Part of a small language model's weights: untied embeddings.
Each number is 128 + 32 x the weight over its row's rms, rounded and kept within 0 to 255. Layers, rows and columns count from 0. The size above them is the row's rms in percent of the matrix's.

# layer 12 MLP up, 1536x384, rms 0.128, rows 1412-1447, columns 288-383
size [ 95  97 120 102 100  90 102  99 106  92  96 101 103  97  94  99  88 100 101  98  96 106 106 102  99 100  93 112 108 103 104 101  93 107  95  96]
[[ 91 127 118  92 117  91  96 140  89 113 150 121 155 136 183 153 146 156 150 135 115 154 121 184 144 150 136 134 142 103 107 100 119 115  81 181 149 134 150 129 140 106 143 141 132 182 178 114 147 119  86  70 168  80 115 130 122 106  87  60  91 167 186 150  93 165 161 142 186 182 135 100 118 102 104 123 138 110 137 121 230 181 125 171 117 110 132 136 135 121 123 158 104 164 145 170]
 [130 134  56 116 116 136 156  93 126 179 109  68 187 165 123 155 146 128  77 130 164 132 120 120 197 104 109  87 159 124 119 120  68  65 179  86 168 153  97 148  57 177  69 159 140 182 128 117  63 113 104 161 115 109 137 156 127 170 149 151 145 105 106 134  86 116 164 159 124 110 183 163  92 124 156  63 144 179  93 165 121 116 125 109 154 160 103 156 112 121 129  92 149 141 142 139]
 [121 112  75 123 165 190 106 155 136 148 157 130 115 148 112 120  85 139 145  83 128 117  64 112 144 175 120  98 153 162 150 124 129 171 107 129 125 142 161 145 133  90 131 132  94 179 164 109  93 130  46 110 119 115 109 103 129 118 108 105 161  87 113  92  74 128 190 118  44 174 131 109 126 151  79 174 129 104 166 114 164 126 104 105 170 141 166 159 147 120 207 137 150 168  98 150]
 [ 97 138  72 133  86  68 109 115 178 118 124 173 179  67 177 129 156 108 139 146 140 120 133 142 138 177 149 173 164 158 121  99 153 179 134 121 140 137 116 166 108 130 164 153 105  90  96 166 108 144  89 155  93  94  88 135 135 114 193 116 116 141 112 144 127  98 135 115  73 109  65 134 114  99 145 117 124 116 116 146 121 144  97 104 116  87 100  85 133 169 138 133 147  95 135 126]
 [ 67 147 135  82  81 139 184 113 155 174  99 121 152 135 149  73  85 127 119 121 172 128 149 155  99 101 133 138 165 199 147  85 149 180  75 120 140 103 119 149 128 145  97 164 137 114 171 156 104 151 159 132 138 138 142 124 133 124  88 147 137 143 123 124  55 169 129 141 142 178 171  90 132 103 115 136 157 129 154 195 127 115 170 124 108 183 145 130 142 113 107 125 137 164  88 137]
 [129 176 109 104 157 115 124 172  71  84 104 111 119 135  89 129 181  91 143 115 149 148  98 176 141 134 126 179 140  80  86 161 143 143 127 106 147 125 157 109 110 140 140 149  90 150  87  75 143  95 137 112 132 205  92 119  98 190 134 154 140 177 119  61 156 149 150  62 187 102 123 180 160 111 113 106 149 167 136 119 153 104 182 130 193 133 130 114  28 162 140 134 143 128 109 164]
 [107  83 194 164  70 152 163 125 115 112 146  97 175 115 174 149 160 120 124 125 136 149 110 135  82 171 118 104 115 171 144  95 119 203 200 100 146  64 120 131 132 133  82 103 118 153 101 121 103 170 118 125 158 121  84 154 134 196 100 110  98 154 120 128 121 155 108 136 131 109 136 144  95 133 129 135 104 186  94 117 157 152 157 118 135 127 159  45 132 152 183 190 107 127  78 128]
 [159 124  82 172 128 188 116 183 130 154 130 134  67 174 125  99 171 165  80 112  73 128 168 147 145 152 127 172 125 141  96  89 129 212 171 158 152 147 147 128 168 173 161 165 123 108 141 138 155 108  82 154 116  82 106 169 130 166 109 127  93  89 128 205 116  83 121 143 102 155 102 130 148 126 119  97 135 108  98 133 136  84 106 128 132 174 118 132 122  79 114 113  88 121 104 125]
 [ 97 177 122  79 103 174 147  73 108 200 177 118 156 126 118 136 177 107 142 120  92 124 186 155  96 109 195 138 155 155 141 135 172 149 112 189 142 164 173 148  80 138 143 109 161 161 111 165 159 125 118 151 149  71  88 168 121 114 172 123 101 148 141 148  94 132 149 122 174 127 115 131  85 124 141 182  88  87 110 128 151 101 145 121 156 132 112 113 133 107  84 115  96 160  93 137]
 [173  85  97  61 134 168 164 133 110 155  78  89 134 129 117 131 208 114 109 112  96 102  93 137 120 127 146 123 138  92 139 126 143 116 162  97 138 147 145 163 102 153 184 182 188  67 167 111  91 103 146 154 103  75 135 164 166 123 124 170  99 113 110 197 133 142 120 122 142 112 104  70 135 180 192 161 108 141 135 167 110 149 183 131 118 117 118 148  96 112 145 133 101  50 123 169]
 [ 77 123 111 218 134 134  89 152 110 163  89 141  79 127 107  62 122 160 182 144 114 159 119 116 113 124 152 139 115 129 121 143 181  49  76 125 103 143 255 156 123  89 131 107 154 102  85  96 200  98 128 151 111 151 161 152  75 162  83  93 133 126 144 120 140 107 148  94 111 162 172  80 189 126 139 124  78 118 172 143 115  64  92 157 101 149 133 150 123 135  97 109 148 123  91 114]
 [ 98 158 116 140  81 103  84  77 157 236 127  93 105 101 114 171 123 135  72 149 139 125 108 132 118 136 114 133  47 129 112 142  87 151 118 122  89 163 160 124 155 182 119 139 116 137 173 151  99 115 120  78 108 127  78 133 137  83  96 126 149 150  87 116 134 139 163 142  60  83  93 182 162 127 115  75 155 114 122 164 122 130 184 123 105 109 180 126 111 125  93 154 133 143 139 151]
 [118 157 175  76 149 113 121 125 121 116 116 132 185  63 125 157 119 126 128 127  88 104 100 171 104 150 153  97  86 168 118 145 149 149  73 153 138  77 130 141 174 124 137  94  77 166  95 144 110 103 143 154 112 143 147 148 150 112  82  98 121  84 154 162 150 107 140 159  96 147 107 127 101 113 195 126 127  91 111 103 186 117 132 188 165 145 159 121 224 113 174 153 150 120  73 141]
 [ 68 101 158 115 123 138 151 108 180 128 131 122 135  85 120 142 164 154 149 125 194 115 161 128 127 158 117 100 137 106 102  59  75 187 128 127 168 157 167 138 130 105 144  91  51  63 141 135 124 102 223 185 152 123  44 120 152 185  87 142 143 135 167 149 209 119  87 126 127 183 108  93 144 120 108 123 125 147  72 115 130 156 187 133 143  74 118 126 117 184 114 133 167 132 127 118]
 [126 142 109 136 117  46 156 148 126 143 122 122 122  54 106  87 149  92 113 201 110 146 112 162  51 132 135 126 138 148 142  65 126 133 119 139  89 135 165 185 138  86  91  86 169 165 112  97  98 119  77 149  98 175  61 113 117 102 106 106 107  91 129 131  81 120 133 142 144  97 120 126 101 194 131 185 138 182 136  96  73 125 177  78 143 147 116  92 163 102 106 118 109 185 131 156]
 [116 139 132 156 114 113 159 143 105 114 124 146  79 141 107 125 120  87 125 157 167 116 162 138 185 107 120 119 164  84 122 152 117  80  65 104 141 136 152 155 147  62 115 135 138 109 107 153 152 201  73  91 120 139 143 112 178 111 191 131 108 142 112 161 142 101  91 165 141 146 189 147 175  88 145 123 116 163 103  98 122 104 113  89  56 133 149 122 102  73 108 100 159 106 181 151]
 [115 105 130  88  50 121 206 153  81  92 159 122  96 121 104  86 182 118 106  93  82 134  86 194 144  96  99 148  92 110 107 111 130 123 128 163 162 115  65 162 172 187 177  62 174 119 152 114 148 107 140 155 192 123 135 134 137 161  89 102 107 162 106 123 124 169 142 107 131 171 172 180 146 148 156 144 157 125  70 136  79 118 151 176 137 159 124  98 134  55 139 155 174 126 116  86]
 [149  81 119 166 140 145 168 123 128  87  57  78 153  75 174 138 104 114 139 138 132  34 111 157 201  77 173 138 127 167 186 138 145 119 145 128 111 130 112 124 102 110 122 162 153 129 148 217 130 145 162 142  66 134 114 213 145 168 126  74 147 144 108 139 158 170 125 150 126 111 141 108 103 165  82 161  23 132 134  89  71  81 102 155 117 136 154 154 130 165 123 120 100 141  99 105]
 [191 138 187 128 144 139 152 102  94 104 122  91 110 182 151 137 176 128 154 142 130  71 115 121 159 175 119 118 102 166 146 115 188 213 169 146 107 148 139  93 118 177 156 114 136  99 139 139 150 131 149 134 150 129 106 159 128 197  99 116 105 113 158 104 124  99 100 107 145 124 114 142 173 103 103 125 116 124 118 206 105 121 133 129 138 133 115 115 176 106  76  62 168 150 113 150]
 [159 123 143  84 154 182 184 131 136 130 111 204 140 166 115  86 152 109  86  97 107 124 102 144 116 162 129 212  72 135 145 104 111 130 137  96 165 165  70 100 141 204 151  90 133  74 190 148 111 152 131 103 111  82 102 160 130 102 175 152 124 160 146  98 126  87 100  89 147  87 105 176 116 143 119 222 103 135 111 153 123 118 121 143 158 142 109 165 155 146 132 160 122 193 140 166]
 [115 103 118 125 132 118 106  99 133 136 152  91 172 111 192 190 100  34  54 172 141 129  99  91 111  80 105 133 119 136  74 137  72 112 121 115 118 141  90 164 131 132 123 178 161 122 146 106 114  83 145 124  95 154 129 126 106 143  87 147 120 167 120 170 163  63 117 121 146 167 139 141  91 160 140 124 137 100 102 188 110 187 124 188 151 116 149 107  75  64 177 156  85 146 116 105]
 [176 134 131  69  63 149 131 123 145 112 107  86 114 160 155 123  92  77 101 101 131 129 122 144 124 105 113 131 182  80 127  40 172 137 124 153 143 130 130 126  94  88 124  61 122 119 113 106 149 159 115 148  84  98 150 146 127 128 118 116 171 142  96 169 149  67  83  96 158 122 151 118  96 125 118 153  94 118 130 178  92  82 152 118 133 168 122 140 181  69 138  65 185 137 112 140]
 [122  87 153 123 121 144 141 134 113 171 133 122  87 112 150  88 159  82 183 148  88 144  92 117 161 125  67 173 127 101 112 119 165 115 133 131 125 143 100 117 146 109 153 159  75 140 134 127 131 119 163 128 143 177 168 146 147 146 112 108 171  94 157 189 131 149  90 128 161 102 142 158 134 165 140 157 122  54 163 232 162 125 187 119 154 107 158 178 103 159  85  90 223 104 180  88]
 [117 150 154 152 147 130 138 193 133 109 120 137 121 171 157 162 151 156  55 121 153 120  86  96 120  83  91 175 147 133 159 151 137  31 103 122  69  99 154 113 137 139 151 137 100 116 109 202 216 122 140 149 108  94  94 147 172 115 108  83 128 133  95 134 126 140 109 149 146 131 153 114 183 126 134 131 114 115 154 149  58 172 163  92 102 157 129 145 108 114 111 198  73 132 130 139]
 [122 119 138 184 170 170 163  97  87 128 144 155 153 141 120 164 132 117 113  94 101 138 153 129 104  86 120 105 155 189 108 196 118 126 201 158 148 111 128 169 150 134 146 104 139 122 137 182 121 168 120  69 172 141 147 113 195 116 107 191 104  95 154 149 131 116 128 164  85 155 126 150 111  79 129 104  82 125  98 118  89 170 147 161 120 112 121  56 118 105  92 112  99 113 103 110]
 [146 141  93 174  60 194 143 104  71 122  86 151 222 158 127  91 149 118 124 155 105 172 128 122 131 192 156 134 144 123 103 108 153 124 151 160 122 155 155 104 123 103  82 159 126 150  97  84 107 168 143 142 126 137 173 120  81  99  65 129 136 121 137 131  47 163 121  81 149 154 138 172 136  76 169 105 122 166 118 125 151 171 165 115 106 106 122 174 176 175  98 120 175 103 100 149]
 [118 156 128 120  69 178 120  71  89 120 130 102 144  91 145 149 113 205 139  81 121 131 127 100 105 112 118 126 132 116  69 157  72 134 190  83 164 164 128  81 126  79  96 140 177 165 151 213 142 121 128 136 158 149 133  94  67 119 156 118 102 135 156  93 108 143  97 117 154 136 153 121 113 140 134 148 129 147 132 133 139 117  92 111 131 137 147 148 108 141 131 162  68 135  85 116]
 [152  99 137 101  80 103 180  86 132 140  97  95 128 148 129 175 191 138  86 152 158 176 137  99 131 122  98 103 124 203  72  82 159 116 122  34 139  94 137 154  97 138 102 171 119 123 158 127 175 174 136 186 104 121 141 108 154 123 106  94 121 159 164  62 118 114 158 148 154 173 102 109 140 180 146 148 104 156  97 158 174 136 176 104  71 136  89  53 158 151 113 142 164 121  79  92]
 [104 126 131  69 154 141 133 139 156 151 121 162 150 191 119 140 110 108 160  88 132 138 133  78 117 140 134 144 138 105  94  93  86  98 183 141 175 112 134 180 135 143 111 102 149 143 200 111 176 111 125 119 130 184  99 128 189  55 106 157  94 131  97 127 122 185  96 109 153 104 177 166 125 118 119 116 123 170 109 161 128 115 144 111 168  89 116 106 126 111  90 114 180 128 133 132]
 [128  73 142 173 138 169  65 150 146  94 122  91 155 141 148  99 140 162 142  52 156 113 165 119 170 184  95  92 142  75 121 145 144  64 153  91 154  99 143 144 101 132 134 134 135 138 153 142 137 157  82 131 104 143 136  46 152 129 145 123 146  52 134 102 100 120 157 107 144 180 147 143 190 157 128 111 132 131 118 116  89 117  85 135 130  84 115 138 145 150  85 132 161 119 128 122]
 [167 111 126 160 127 173 207 163 123 168 182  58 163 167 104 124  89 112  76 178 114 135 142 178 133 169 172 138 100  62 104  93 204 161 111 157 120 143 130 135 112 106 141 100  83  87 200 150 148 130  73 114 118 120 152 136 114 119 135 104 121 172 119 105 126 158 143 116 112 172  79 108 151 112 144 180 130 115 150 160 139 205 110 154 141 120 117 106 131 171 139  97 162 134 132 124]
 [ 78 146 106 109 116 156 154 151 178 157 123 109  87  60 113 148 133 185 108 102  80 146 151  43 138 134 126  49 143 165 152 118 136 182 149 129 114 100 102 148 160 120 112 124 111  90  93 119 109 113  66 141 125  77 132 151 139 117 126 131 158 153  91 133 144 101 125 124 102 179 130  36 164 138 170 155 100 141 190 119  97 103 167  98 197 143 161 136 123 207 207 119 147 130 192 119]
 [130 122 156 125 178 110 118 156 141 143 186 111 114 103 101 167 189 124 118 125 169 109 127 154  98 170  95 143 135 144 149 130  48 157 107 128  97 115 170 115 103 104 123 172 100 186  78 191 151 112 179 100 168 145 132 152  79  97  19 132 117 126 110 163 152 130 170 119 169 112 134 190  99 127 205  95 121 152 132 150 158  91 117 121 135 148 117 195 128 171 141 157 148 148 131 165]
 [137  92  94 115  68  88 118 137  75 128  69 113 137 123 170 118 178 175 131 174 167  94 134 134  73 147  90 119 134 196 106 103  95  89 107  95 136 182  87 152 163 114 113 115 129 161  54 122 133 132  91 120  89 159  91  98 117 178 144  99 208 188 112 131 116  72 171 139 180 186 215 160  98 161  85  99  99 187 107 174  84 107 166 109 112  69 128  76 166 120 144 106  94 132  71 121]
 [127 148 125 115 160 108 146 105 149 156 120 135 186  71  97 164  42  86 140  84 109 182 108 103 107 139 104  83  87 139 116 159  98  95  96 138 148  70 140 127 141 143  65  78  98 177 118 135  99  99 184 139 190 189 141 169 124  92 105 174 164 121 134 195  99 147 133  93 128 136 109 162 115 176 114 161 109  48 152 123 113 107 136  94  66  89 103 128  88 136 170 107 147 114 176  93]
 [198 147 172  83 109  82 137 186 157 162  99 111 134  96 207 104 109 149 126 128  93 141 136 143 151 175 113 127 118  91 140 192 189 151 121 141  99 123 169  99 143 144 128 128 103 125 164  93 110 134  79 106 105 136  88 204 112 139 102 149 158 133  73 105 199 143 140 131 161 165 144 105 105 146 110 142 208 114 182  86 152 137 108  91 149 156 108 153 132 100 137  49 157 223 113  97]]
# layer 12 MLP down (transposed), 1536x384, rms 0.109, rows 1412-1447, columns 288-383
size [100  97 108 102 100  92  99 102  98  94  97 103 103 104  98  97  91 102 101  96 101 105 104 102  98  98  99  99 108 103 101 102  90 103  98 100]
[[ 57 176 105 136 112 167 139 114 157 148 120  82  94 153 166 178  90 132  97 180 157 108  94 173  86 129 160 139 113 114 189 146 105 103 128 148 107 134  86 176 127 111 123 172 195 141 134 138 124 169 117 138 141 159 110 165 113 129 146  98 117 130 102 157 167  74 126 122 168 123 148  82 186 113 107  78  96 118 145 112  98 212 172 138 154 112 148 120 184 157 134 140 133 102  99 114]
 [104  53 101 115  83 130 130 183 167 164  68 125 118 133 134 130 116 196  85 182 110  95 153 100 106 157 109 163 145 127 116 146 155 117 166  78 157 129 143 135 150 157 139 100 147  89 154 165  97 137 136 132 148  65  52 168 207 170 116  74 162 219 164 156 128  86 134 123 127  86  92 122 129 127 172 142 110 191 130 130 142  99 156 163  70 215 136 152 142 144 137  91 130 141  93 129]
 [ 68 128  97 197 173 127  10 152  83 101 145 164 132 114 158 133 180 165  82  98  61  69 159  90 162 118 171  67 145  91 137 121 133 144 150 117 121 147 163 134 146 120 157 107  48 175 113 108 151 160 116 124 149  82 162 106 129 160  75  70  94 128  98 119 123 182 111  93 151 130 118 140 126 168  62  86 135 135 150 163  90 100  73 158 139 142 166 117  99 129  64 119 113 120  92  83]
 [173 151 118 173 139 100  78 121 103 148 118 137 151 151  78 121  91 119 105 135  97 130 208 170 134  76  95 154 154 210 142  98 112 125 186 137 153 100 109 161  87 115  79 139 136 109 123 159  91  84 140 144  96 101 135 127 123 148 149 150 160  88 165 141 171 151 121 166 138 124 105  96 124 177 186 117 153 113 108 147 107 120 112 121 111 113  90 149 126 176 127 153  75  47 109 152]
 [141 154  77 136 197  81 206 129 156 138  81 105 137 136 122  87 129 140 117 135 177 138 141 123 147 127 149 160 136 170 179  59 119  93 130 132 182 120 176  94 114  98 125  98  97 116 123 141  82 136 141  67 116 118 170 142  99 115 135  67  96 136 117 117 130 121 155 101 134 122 102  72 126 107  87 142 123 137 140 107 136 192 126 170 158 176 178 155 129 136 100 109 128  95 150  92]
 [139 162 132 152 117 157  82 152 162 121 184 145  83 150 151 105 111 148 113 128 159 125 132 193  58  92 138  94 143 164  72 126 154 146 109 135 143 197 102 149 130 106 100 114 126 104  79 161 114 109 165 102 110 158 150 173  71 155 162 161 117 146 122  29 177 150 123  91 122 149  91  66 113 134 108 118 146  70 193  63 130 121 175 156 156 169 130 114 233 131 117 140 171 139 147 148]
 [ 82 116 138 136 102 165 111 155  67 152 122 130 141 114 135 133 153 155 103 161 128 163 104 147 159  83 122 103  69 129  85 127  55  89  38  71 190 124 109  91 145 107 141  65 144 117 172 110 100 105 131 117 141  97 137 171 123  64  85 119 144 120 130  67 127  82 148 141 141 137  98 173 113 128 153 120 155  53 196  93 120 118 152 107 153 210 167 197 177 125 153  48 182 101 123 147]
 [ 78 105  92 131 133 113 170 116  53 201 138 126 107 139 119  67 113 167 112 121 123 153 139 111 116 128 150  94 100  92 118 135 100 186 139 128  95 190 149 114 134 171 162 137 144 145 149  90 159 132 133 124 122  75 131 212 111 141 148 159 131 126 121 167 184 176 137 151 152 103 122 157  84 143 147 131 126 153 169 137  95 179 132  94 110 131 132 126 171 119  68 117 142 174 140 118]
 [162  51  86 192 146 148  85  80 152 159 134 182 123 154 106 148 116  98 156 140 115 107 149 147 147  98  65 162 191 188 113 144 167 161  89 115 124 144 155 144 120 141 139 122 131 153 161 169 155 178 123 149 134  93 140 145  97  93 167 101 178 124  95 126 107  95 170 145 142 128 146  96 115 130 101  93 155  90 114 166 168 155 122 153 124  69 187 178 140 101 111 119 109 123 108 122]
 [172 157 182 168 149 158 179 122  67  85 119 116 112 161 122 104  99  94 173 138 107 126 138 110 154 106 113  79 106 179 133 156 157 128  88 130  80 111 127 100 103 114 114 116 128 104 166 120 149 115  77  76 164 147  67 105 159 139 115  76 113 119 103  19 158 146  85 157 118 123 130 122 120 157 116  83 114  79 164 110 120  94 126 143 106  82 224 206 148 196 112  95  79 187 113 135]
 [ 96  76 150 182 134  88 107 115  47 177 131 110 168 135  57 103 125 126 108  80 117 131 150 125 106 109 161 110 148 127 165 136 107 137  91 127  93 150 122 129  83 147  77 141 129 135 101 199 165  44  85 130 147 139 121 145  56 137 103  97 108 111 133 124 159  69 111 101 117 161 127 113  95  54 125  97 104 129 149 112 152 170 162 111 103 108 146 176 120 144  86 113 175 154  77 120]
 [125 136 148  99 142 151 155 105 107 101 146 107 183 131 185 128 147 148 153 165 145  78 100 122 116 142 151 119 102 139 130 143  87 129 145  81 154 165 105 157 142  91 115 179 138  85 183 164  71 109 139 113 114 120 187 125  85 169 170 123 102  68 112 106 188 107  54  91 178 144  85 174 163 173 144 164 119 118 145 136 133 132 111 112 150 149 134  92 116 150 114 135 111 111 186 170]
 [153 127 102  61  95 124 119 143 158 109 134 138 108  99 125  66 121 122 110 132 125 122 105 123 120 152 129 136 124 140 147  48 127 120 142 177  99  91 160 123 148 154  91 136  71 113 170  87  83 127  83 129 164 183 150 179 105 170 106  74 170 153 132 125  66 131 120 121 149 131 131 158 153 178 147  88 135 141 236 151 149 113 101 161 169 100 133 151 188 176 105 136 141  81 104 141]
 [ 85 135 130 137  94 123 105 113  68 133 172 143 132 150 104 208 100 185 160 131 127 137 118  99 131 130  92  78 114 169 145 172 142 139  62 156 124  83 124 144  92 144 127 144  93 120 172  50 170 128  90 127 127 132 156 120  76  81 139 156  91 122  96 147 109 129 103  86 137  87 151 147 103 101 113 132 122 142 104  47 135 111 131 128  79 168 126 131 182 110 121 141 144 117  84  80]
 [105 100  98  98 147 151 113 132 145 127  81 126 120 131 172 163  99 192 168 125  63 113 112 172 132 161 121 148 175 143 150 143 200  82 113  76  87 156 131 170  91 141 134 116  62 132  53 121 132 123 125 122 193 124 126 155 201 138  97  55 145 145 116  90 104 124 163 124 114 125 173  83 143 149  71 119 111 123  81 177  79  89  86 113  94 132 138 140 187  76 154 133 108 104  57 141]
 [181  76 170 108 105 134 132 110 155 187  96  90 198 139  38 196 108 120 174 122 136 117 151 172 132 110  97  83 142 127 154 147 166 147 103 152 152  91 158  74  64 170 133 148  64 101 112 151 209 154  61  79 183  85 142 146 150 100 188 132 123 116 114 191 106 245  98  57 161  86 114  75 148 154  87 123 109 109 188 153  85 106 155 146 110 125 200 111 107 182 144  98 106 120 117  96]
 [107  92 101 136 170  98  84  71 108 106 120 109  36 153  97 172 137 104 136 146 163 117 172 137 145 176  85  97  98 194 142 138 159 128 120 121 120  97 102 101 143 102 154 186 134 185  73 139 158 135 141 102 167 108  99 151 124 121 178 137 149 125 136  37 110 130  94 106 141 144 102  67 100 173 121 171 139 163  86 121 136 131 113 138 112 165 122  96 146 147 159 139 104 106 110 165]
 [167 169 134 191 104 165 128  61 160 112 128 119 120 108 116  95 116 112 146 114 142 139 121 119 154 108  83 106 134 140 129 137 147 127 112 143 142 185 138 116  91  71  96 183 168 155 137  98 158 158 150  94 106  92 121 159 115  97 182 101 113  64 111 157 177 140 114 138 120 160 135 115 118 183  93 184 109 144 152 129 125 120 182 138 121 117 114  87 126 108 152 131 186 117 134 108]
 [136 127 149 166 188 109 114 120  80 129 130 182 150 140  78 158 107 115 126 113 101  91 147 141 113 148 162 125 124  82 142  94  98  84 153 115 118 126 132  98 151 105 175 140 169 120 138  75 140 102 126 116 143 118 167 119 110 159 134 145 173 178 130  55 191 141 130 146 149 132  82  89 130  91 110 114 119 157 155  75 115 130 158 104 109 164 104 119 161 135  90 175 116 143 128 114]
 [139 158 104 150  88 137 183 101 141 130 108 108 147 127 161 142 155 163 132 184 134  61 160 175  25 149 110 126 142 149 167 149  66 104 134 152 151 175 128 118 189 100 151 164 135 129 146 174 156 177 144 131  91 167 135 143 125 112 107 131 143 127 133  48 133 145 146 131 156 161 127 134 131 141 170 141 126  95 106  96  94 118 159 116 126  79 121 107 128 138 126 155 101 182 113  88]
 [210 117  72 133 147 112  88  58 209  96 135 132 126 134 123 198  81 119  69 208 175 176 144 147 122 168 126 111 105 135 158 182 163  65 151 157 118 138 117  94  98  92 162 154 156 124 109 141 139 128 119 173  92 186 133  93 117 105 149 155 126 115 107 152 123 130 145  94 153 128  69 188  71 164 151 104  90 147 125 117 109 135 153  75  95 136  91  64 121 134 135 149 141 134  95 146]
 [124 154 139 122 111 116  86 140 165 106  91 130  71 165  83 206  93 187 172 141 156 109 106 158 156 153 162 166 146  81 141 122 128 109 136 155 125 121 171 130 166 105 149 147 109 101 143 111 125 130 154 139 128  55 158 137 123  75 151 149 187  81 133  83 175  92 201 142 184 137 188 189 158 116 159 135 151 127 123 126  98  76  94 183 153 133 102 166 125  97  92 170 145 131 139  79]
 [133  84 160  72 108 144 152 129 151 152 133 121  94 115 189 168 167 129 137 153 101 179 146 110 110 130 147 113 119 157 123 113  98 155 135 123 117 108 111 153 120 107 166 140 197  58 101 167 104  78 146 178 130 142 140  97 147 128 114 163 144  87 115 175 139  96 142 206 142 171  95 115 173 146 101  85 102 137 159  94 102  66 144 143 114  81  85 123  74 126 171 153 135 124 148 147]
 [108 145 118 133 133 144 151 185 140 192 139 154 110 106  69 174 115 122  75 152  88 100 157 186 154 127  94  94  58 121 139 120 184 191 124  68 168  98 128 187 162 142 150 119 126 136 196 147 135  88 168  53 106 147  82 103 120 137  87 183 171 163  95 216  40 114 124 140 106 165 145 172 100 137 183 131  82 118 170  85 157 141 120 143 120 157 168 126 145 126  66 121 144 122 135 145]
 [164  80 105 142  98 179 147  85 102  88 114  91 125  85 132 134 146  95 154 101  72  78 117 173 170 142 186 133 187 112 162 166 148 179 151 136 124 108 152 170 104 114 123 128 131 170 153 147 100  94 180 132 134 142 133 145 136 145 207 119 129 132 203  77 105 119 160 135 149 124 166 149  91 178 140  90 172  44 127  83 136 112  86 118  73 119 122 157  99 164 142 161 103 121 111 101]
 [145 196  57 126 133 161  61  74 132 112 119 171 221 145 178 148 166 151 122 182  50  86 104 118 131 114 202 134 142 173 152 107 129  92 170 138  81 108 138 110 119 101 109 149  39 162  81 189  94 112 161 100 119  98 130 150 124 122 141 151 128 197 128 127 148 118  99  56  68 114 137 134 102  99 176 124 129 115  97 123 161 173 120  98 122 132 115 102  98 132  74 151 116 137 108 127]
 [ 97 129  95 111 142 142  98 108 117 126 191 116 146 105 121 132 117 134 173 155  90 102  70 101 158 101  87 108 114 146 137 118  94  83  88 155 116 123  95 114  53 147 125 144 106 120  97 107 136  38 157 135 117 139 129 165 122 120 157 170  78 115 147 137 101  74 128 138 118 151 119 160  79 106 112 161 135 105  89 176 177 183 150 118 144  98 158 120 126 125 156 165 145 111 155 160]
 [ 83 123 125  98 106 111 172 195 160 137 171 110 137 158 184  92 160  59 154 194 182 118  55 119 145 151 121 150  70 167 115 119 120  52 110 134 129 143 110 107 156 118  95 131 163 106 137  97 166 160  79 107 115 112 103 120  90 153 120 134 100 142  81 142 178  59 178 132 118 140 148 142 107 163 124 157 109 136 150 136  70 158  82 136  99  95 110 162 137 133 104 100 118 122 128  91]
 [172 114 132 100 162 100 150 155 151 126 181 151 132 182 201 134 143  93 110 133 200 116 149 173 127 117 174 162 108 126  95 149 156 132 142 166  70 142 132 111 127 117 138 201 122 111  78 189 133  96 147 116 158 116 162 143  83 131 139 140 167  88 141 179 159 169 123  80 125 115  91 100 100  77 142 125 106 150 131 131 120 114 184 178 150 196 111  61 167  85 177 133 104 129 120 117]
 [112 181 131 169  64  90 190  81  90 165 145 135  94 122 141  90 192 171  94 197 189 144 103 115 154 117 152  70 110 141 166 123 108 180 144  81  88 129 116 132  93 136 148  82  40 154 147 167 123  72 122 112 122 128  91 156 165  85 144  53 112 105  82  99 166 126 156 124 158 102 180  70 114 130  87 160  51 127 175 134 153 116 120 143 137 193 144 103 138 110 131  84 118 118 151  70]
 [100  69 131 115 127 184 133 124 150 114 171 148 144 150 119  87 125  93 150  87 139  84 125 128 105 118 143 138 140 115 123 131 143 142 150 184 146 164  91 156  89 131 126  97 121 105 148  69 130  81 168  86 153 174 111  97 176  92 176 169  88  81  77  69 108 130 144 145  96 146 139 128 133 119  89 166  77 154 148 147  82 162 174 123 136 122 160  83 219 131 157  97 193 137 136 144]
 [127 176 102 133 150 142 101 132 106 165 100 142 141 156  67  78 133 120 113 112 195 140 103 171 130 163 135 153 153 118  74 131 145  64 130 159 144 155 113 132 144  75 126 152 108 135 108 127  83 139 144  98 123 149  95 115 130 107 132 160 181 193 155 154 172 122  58 174 127 181 150 105 151 153  97 165  62 135  67 141 187  99 136 146 133 173 147 133  83 140 130  98 134 195 162 122]
 [110 158 142 116 140 158 131 166 132  71 102 171 128 106 114  78 130 173 154 158 120 126 118 158 147 143 132 173 136  96 127 128  98 136 110 144 136 106 131 181  70 130 105 119 149 177 212 113  86 186 144 147 108 191 138 136 161 144 202 237  93 190 134  54 124 186 132 121 150 169 147 122 119  86  78 116  94 115 123 173 121 118 136 168 112 140  99 148 139 155 115  97 160 102  90  81]
 [126 152  69 142  99 113 165 105 104 128 148 163 122 124 152 159 127 148 110  81 152 149 178  95 140 168 151  80  77 149 113 157 134  87 142  98  90 128 177 154 111  88  93  94 132 105 195 131 106 131 168 178 125 110 155 157 149 148 171 162 161 128 147  68  97 157  72 135 155  83 116 136 122 136 103 120 175 146 161 154 116 135 100 134 128 133  86 141 193 125 113 176 171 133 104 149]
 [168 142  97 145 104 127 149 121 112 190  82 114 133 124 141 122 103  87 126 117 128 147 143 152 164  60 109 131 184 120 151  85 170 181 180 121 136 163 142 179 128 144 119 133  79 110 106 120 198 147 118 182  73 137  15 158 135 139  80 127 148 122 141 106 121  83 142 142 131 107 102 121 151 112 131 124  91 104 112 116 184  70 161 153  85  92 173 138 153  99 129 145 145 130  80 113]
 [163 101 187 126  98 124 119 135 140  59 121 151 148 115 115  91 120 114  95  86 106 144 134 144  64 150 125 160 113 119 179 137 129 136 137  59 135 188 115  86 129  94  90  81  68 159 191 123  56 152  79 155 175 177 193 161 144 142 134 173 115 152 106  81 110 160 147 126 151 112 117 173 181 111 110 175  88 130 148 130 112 129 151 155  91 130 111 151  88 150  60 133 104 111  81 137]]